config = dict(
    n_layer=14,
    d_model=128,
    n_head=2,
    n_kv_head=2,
    head_dim=64,
    d_mlp=512,
    vocab_size=1024,
    activation='squared_relu',
    norm='rmsnorm',
    norm_place='pre',
    norm_eps=1e-06,
    positions='learned+rope',
    rope_base=10000.0,
    rope_fraction=1.0,
    qk_norm=True,
    attn_scale=0.182,
    bias='none',
    tie_embeddings=False,
    parallel_block=False,
    extras=['capped logits'],
    init='uniform',
    init_std_qkv=0.0442,
    init_std_o=0.0,
    init_std_up=0.0442,
    init_std_down=0.0,
    optimizer='soap_variant',
    lr=0.00982,
    beta1=0.95,
    beta2=0.99,
    weight_decay=0.052,
    lr_head=0.00807,
    warmup_steps=81,
    schedule='wsd',
    decay_fraction=0.944,
    decay_shape='linear',
    final_lr_fraction=0.0,
    batch_tokens=65536,
    seq_len=256,
    doc_mask=False,
    train_tokens=124800000,
    steps=1905,
    dataset='wikipedia_en',
)
Each number is 128 + 32 x the weight over the matrix's rms, rounded and kept within 0 to 255. Layers, rows and columns count from 0. Numbers have three digits each.

# v: layer 6 attention value, 128x128, rms 0.176, rows 43-63, columns 0-31
# o: layer 6 attention output (transposed), 128x128, rms 0.102, rows 43-63, columns 0-31
# q: layer 6 attention query, 128x128, rms 0.166, rows 64-126, columns 0-31
# k: layer 6 attention key, 128x128, rms 0.163, rows 64-126, columns 0-31
v43:164157141123132114143139131152211149134130125151170118142162188145142107168121071103147120129161
o43:067057139116129131121104117094075106118107143142089122141082116104184158164105084167167127124093
v44:125076132159093081099108096107102075137088156114119098169109102095126119118156150153127138122138
o44:160180154125165102111121164114148136119157142103116146126142151165115139110130078143137138095139
v45:150093105136120094139146097227130090151136127170162143141115114137129104137108123115184167094153
o45:155107138149155108159180158052130129097114112133068103128133165148127202144132107115172121152102
v46:152117076158175111130112149135136092099091109150127126132078137112142114137082126088137141128114
o46:135137129171118177155142157106114166093136160112113137047121161114090111138156197176096130087145
v47:123139080063118152145104114145154100082150154184156136157127128076153165149119163086116121118108
o47:126127143093131117112104097091177122172063158141112120088122139098196142099106181132166137159098
v48:200128140113127129194121093153131074173103060099126183139114122127107101143094117125147153117096
o48:144128106105158098104148070104172105127124171129156116140145147136169138123149118154130148135131
v49:110056149144109140121166077056125089137123116148195137179138178075139144146129136072165152169093
o49:192123127151149074135093174124144157089112144148075109145131090099160125119147092132138143133106
v50:115139113129113157138156161106091068142130159140140128139114142132150129182108097179104123157071
o50:086132191102170129124071073111115111135147147101087136160139163139091093086133193123138078123127
v51:092129097102104126137114135138101192156115130121117121162124128109110090100150124119101105135111
o51:163104161119155140103139104201109082110114139102142156109120134169140138126129146171151167117085
v52:141139111087105108153098091118101166164132091113134135058094109104120120103136145169096147150122
o52:132160139110099116136184150152092094110124125090175156149160111121125178131128146096130125110151
v53:141097156098105136163156131158143119135208081128133139130146136129090170091101156100124118133124
o53:108158124106134149157187121118105125105100124123109116075094134100138110138161149155139098150168
v54:131111125123183168099115174119143155149113107093143049144112126146131125112098131137142156131173
o54:138109106127106213201087182124109142135129138141084177073142149138178152124111109127117094167138
v55:051107097175100199119117161050126154102164087133089095075144151140106130094132110157180138094148
o55:146155116146173119105089085211140142090073098129109160137075112188125151144099119097102146154182
v56:133139095123109130091092184053113145150137096138163134189136090128161107156129072163134117074132
o56:137094127138072117120195129160167140105114046092170101135093098137101112114103135081158148065166
v57:111171124164124141099114118101119119161149116120129133100125094095136138127123110134128189122154
o57:141059152158149095133130114120150128092071114114040083106139100170101147177150099166168115121159
v58:103085106134163156126148140095193126137126118087157171101165154114153161112140176107109072164089
o58:173136112170094114129069079164150127122134160149167093110120140156134148134196094152154151109149
v59:150115132113088139140123099160127122136099119186156123081057184134112131155111152142147121210144
o59:092143086111150115115110124109151137157149126071107137109136119121118125075179069095152134137114
v60:174142123141154158106170168098142126167229170104137126134171130144150140128161115132082112139121
o60:084073119114121157123176122141118137119086106141114098154136095146110128141123114137112073125100
v61:100194109189132125163104108118154122095143128100108113167125118132091115166183112129085102151153
o61:124103156102128113146167146126061125114111145122165149087141114129152117125119131171123138099135
v62:080159180162068155177166116148164121158126130133164132107090136120082169107084154121170168068098
o62:126135093173094168126144154166120094088141076120031095129193078112066132134091152170144129127226
v63:108176127150195173166091077123156139094115152123127122062116122120155130117077116115125138173103
o63:163152142171111176085089095146105120139131177146094147118101132152106137165134099123110144129100
q64:064126108117151124104119139134166116154105177131164109153143134164161185122097152207136208117123
k64:140144143118125115114159185126191173144147123116107129074094162141164097106094137104152122117121
q65:203133117155156100182122179133152138134119153083096149136127138073101105117216109095151132082094
k65:146084149103105105101160157114108140104099085134109077132173158168181112129160194121115088125152
q66:098130079141121078153131052109116112113131182193161192135160194161130168139071072096143153127181
k66:056120172173180114086159099087098134133154168100099124118088136084190190146102104179160078095088
q67:112092095071097173123100123104119136150155122069067176101125147141182103063127157123132079132133
k67:094129123080128138073162066206117166115088101123155136164129153124174042166137117106098108118133
q68:119152146113110182145069096130103160166151154123155137132095121107116102111098094149110106135102
k68:087108177160189141112195127178116075180117162108165174155138149131136131098145080098186174185112
q69:176161106186060072100132105088096136131121081137099126104165238104139178161171118137152167159159
k69:072110151159117154136111084135149114143143115157149151103117122115142044127150074094161129200124
q70:132127143072156152141129131153105115137104110070121117130076107103099099125112133111100125085120
k70:147119155180131179142153122168193115198151149129139169167115107144182215152110043129107127115094
q71:116140109165172091108141121078098160165061143140134129112106082221136082126084124139107063043179
k71:126113093107206138080107169166158122164134121170117071120148166118079154109136136159075117155189
q72:205086109145072145106096180153149062117117126138155101052166125189109113095143155138163125153125
k72:131180127110107153209137113131057110096061109189135167088110168105128090131165168129084141116149
q73:093132128132092114158106109115153088175135098116129136186143124112094095142141089125116154117229
k73:168150116093133134112146084136109126173188102102201135111182131143128145104126092169116133092153
q74:161147130081081091111149135162132118084117128133151142065113173209099119069152087144150147123101
k74:146133106087160118153124154107170134162094136145064116175163061094133078140126166122118088117092
q75:165121162137101111065198132115122132110171070111101102113128163095169101186095152115167129149124
k75:102125081106078023143135103142142156129125099101143129124153162064139111148129131110182145135144
q76:186124142108159158106129115063176065143138104135158144121163203108120130125148215149117179127114
k76:179167096110148094143079113141098158095145092212115141091131102137182064110146148111168072168136
q77:088123139134098112106095094131123132150070138135152134172146207135163100210123102121198117096104
k77:166122154138138118093153104134151157148105106088140181121172125093131127120111151114151103138181
q78:186148190146179152164110144146109153105106089098082135175137194090130126123029143153085127090100
k78:085124150172088125081155072126190135222134199119145115135145132122146157113109067146172114107103
q79:105060100130191084151168154105101103063065146113099076133135087189123152125070166190104155092143
k79:179123101080134094047156191121019118073087157168131104076169094088127060115134173107156191152138
q80:061093110127097139168089110173173108151161127072132090129142115131128197186102152132160084070117
k80:065190123123122167095157034111152098100128161098180141115074086098148148104090111119087127085099
q81:166135153142121122123102134090137054183117135159113120106112157120152152179134141113126137171129
k81:189154089095142131089134130137090134144140109145072141173131101081131077095058066112177107140178
q82:065092100164117159151112095101119130155175043225133139165131102128120125197119169161065119121071
k82:144135141139152161132136136117140158079116135050172125126166157121160044145105214130127080053151
q83:139160158113144084130133153098102130177085110138133161224112142082059085144140188116143185128154
k83:106073087146121117074079159127127138149151123098125097089175172151153097112154165154131147142083
q84:110132184165121089150097167213132077134096088090125129146130136113128144090159143096114153099127
k84:145135160152174122103134129068120152104156110165133178143140037099166118094223110168142134228156
q85:155202166149128162088131128182122108115102124105075113116126086101127119110119117156122150146156
k85:143145106139178100115158146053078188143098153135104112101121156120128140074140155097158108155082
q86:113149118115079067166135137157122180122147158169167098119199171099106120135171090169088145146103
k86:117152034130134141143134152144117080126129134085088152194144139098159099143129122120151135116162
q87:149103183108125150113165170133093136098140176150125132148150089183120118143131155162077178103137
k87:142153132122095157092163151119129178176114215095120124142149125163105143196116144122188066149136
q88:106048156162138157152096141053178176109041126150106122094117144088118131142071107142129132107170
k88:168105204172095121156127202069136129162137191165126138140120123098090118164081204081054102120110
q89:107083113123116139143160151116093111202103146101179085093135132154088145102173108115145113108122
k89:204199117143068148146104138118125135121076135141140119163162147133189215090144118046169186034106
q90:068006173084113093101155117103111127167127139115124110148139128128119093072140162092119127103112
k90:165159106170141127126166054164099093080140200106092113154099096123168150195138078078104120144141
q91:138127161086118120098115120185149120102145158107154161113190081109158146112129102077130185130091
k91:129120151146143120131133148153173124111102090161126070155084135181140070092088189091147014125137
q92:051114175123139103076164218170125129112202113112149168141096083141109151132188071091126170123120
k92:174115115055136148136153166098099188176124134110117103091179115082136079121160167140099130143147
q93:103151124083081129160061165144066068142088112126139113125100156139086154132108160095123158119152
k93:091167170181061104130165192120188082142120122147096144133139112220143053097107166126130166101114
q94:080153134164110099147122082112173133098111145215137127149150072076156107160054152155160061138194
k94:091117139094061145074066149195157102134096101146158123095095156135103123096121214111096061064146
q95:162179120130092016118133111073101145102106109086099102122159144084140091131118102085135118111163
k95:108106133169166087124160114130097124130138167092115124134115153111156177095104132094047121192134
q96:061111115159166078156143069080055166150079176125124127177123136170149174148070116130130132166189
k96:119192168177130180139143119070196047144181199059121161107126120188062245173157000142164203104138
q97:154140142106135133155088120109107127102074159174105152092092100150174079150092099051103121108138
k97:166104127142138080150122081118141200130086128147166098193081142086188100108123086176151147130051
q98:193109140138100072115077202093111131114095137176165133110178171147104114134146117096160151152136
k98:122189108164129103162122070147052131101121143123125142132109138163092117156125097105091084123159
q99:052087103168108114084169100117141157130059131104104108134129140153078140146052099122137138140104
k99:101104145140117185106126098104133100155120086094144112086121180082147164132151153062119158175126
q100:143133124106090188141115114182128094146159123130112128090166087129151120128145153160107130140142
k100:094115127106159142142135162150152122151095148149136119084081133131167147136145114110153124114069
q101:085134131111078122122149172100159045154033143178118125160114096133151180136075111148096108190122
k101:145116122135130113101112155100093209066118052174126126139056102134157045106107164183124088130179
q102:047143115144126117170124086115153110080130117110124119159118130173144124120111089086120148131199
k102:141115129106110089147151103132113115130121114134198134115096124127134107126159099130127146148086
q103:084150133141129114107105120113125093102141152194083174082099166115161160124128105138145147166097
k103:207133087159057157174181117165129121084126063117131085085174126107174148115135182130123145156133
q104:161130145124119148106113128127108096106112123141140073132089124136066134152124156134123137156111
k104:174102140122114109115071137086098163158137123189188145148117113148172146119156112088157083110098
q105:090156175177131116075086155076119134110085148159110038138142141113174200084091142099122153097161
k105:176140112164080099127121132131150118150114147173114119136147058128111083135134146082135055164122
q106:193114132130063130156103130134115058154140148158102124123120175076067109131175135094112128134105
k106:098100119195131182188157071173156060152134177112129164097143155169157174141141090126133116066124
q107:135168131137119151138074150158123070111101130141128161127199108151176165137185152136156173159130
k107:125169127100088087083209086158184179151134066171059169119069139118143109188098179050128139086126
q108:101120120119177118188107160092078198146091090137040130126140047102175135146163124106214052096124
k108:159100176131148149138112175090161127167234126121100133111146133103123181153141115133145192097092
q109:220175108106146154128142162094104220131106120110126094139132107130105110121111114118070000107148
k109:037090115154124106077101104134047154113149164098123143160126137127125132097119134113115116141139
q110:119110186132137172159122098115128208149097134168134114110128127107132176129128144173130116132164
k110:150206126195123130093200117156166108167152129098105144138139078132090178064128045128071141184081
q111:121138100093081104121116139116091125143161118119129150095121179139172138149194121089167148046108
k111:096097154155209116164172099131063125150098074110097161130140091103134105132156173175142106200092
q112:134159184159097131129176117102060121107122165172152109124150213123112113126105156123172134177148
k112:054152145125128098142090143143173159133145025176151124121108170139162128159116066092118131169118
q113:111156062118136119105195135153066075118166159154090148132123181182118147145096082050131101084127
k113:105124237138129074178175115130120151124068086091098083089112138145117142195119114131122109156122
q114:108146154181074109095066103108147143117087151118091145130103161038095124093099137132147084105152
k114:104125121133099124098173099137169163108121160141143137083091135145111133136101130089152169131107
q115:138161160023150130171149070067106109137132164149138170115151172112109067143131123150159111123094
k115:114130100128111153131095112155189112147113100117129128118196135192121167175155074065156166107154
q116:111107200139126192169099170186220101163096096067136063127151114091094153116167126120124134166099
k116:209129140074159105170056171171077118131118092119139180111140151127148081155119175124101111132156
q117:094180111113156070188182166124147188107140093119158162115091117131113105113154111113127132104152
k117:152091109116085184130050126112096144128119089133120134124128087110136144055126092172066089192081
q118:149165150135124147124101192152150157187153047106093133131105176146100124105125098092096097142139
k118:128086156101093116070102097148091113142117147118173135103164113139139107108112198119137125140074
q119:174132105122202119195112131105138133090142113113160143114114108075143111117123145172185077156154
k119:120158198121154120146096180118110184137147068141095174076146102146098100103158141136087153103139
q120:165145080144136164080191075170073137144151138109128086052087206144161100205116081158125162142087
k120:104125182123157137166155096094072201100126111118151114109136151098089152161146114132105133144100
q121:133102166115160158152056186168151149101129128067141048135111164114100143120132131156136114157078
k121:103113164090146113165130147187156158153137217167149125145126148186211076146146138079172141145140
q122:164159148134108146111124110110146128155108180119157104191128089099105138170143109165145143185121
k122:074071095112132175077167078039126119085125171125052057119121062129155128167192134114170095098152
q123:074119134128107093084125174138174155102068101158141109097130160163112126168109142119117107121159
k123:139127116083092132145091134117075117174039102148145134125119117109069135110149130176144143096162
q124:094070156175068105105093125144162153217130084111108130117092101102131141100098113173093130146097
k124:124154066083088177115184102156120173084121096124162123183140122194083158111139126114143177131140
q125:146115116109132163103114121100142108181158110089142110172115134141145153084161211119056162192109
k125:119151115137141163143165129129129136162166168154123152171132101160151132145183088105135125069205
q126:110108152127116116089100138134147110091128155173078126096073087122172113114092133199111226061125
k126:153172130131101128202164116150081179120064108213168077121136067127096094115127109160144094109065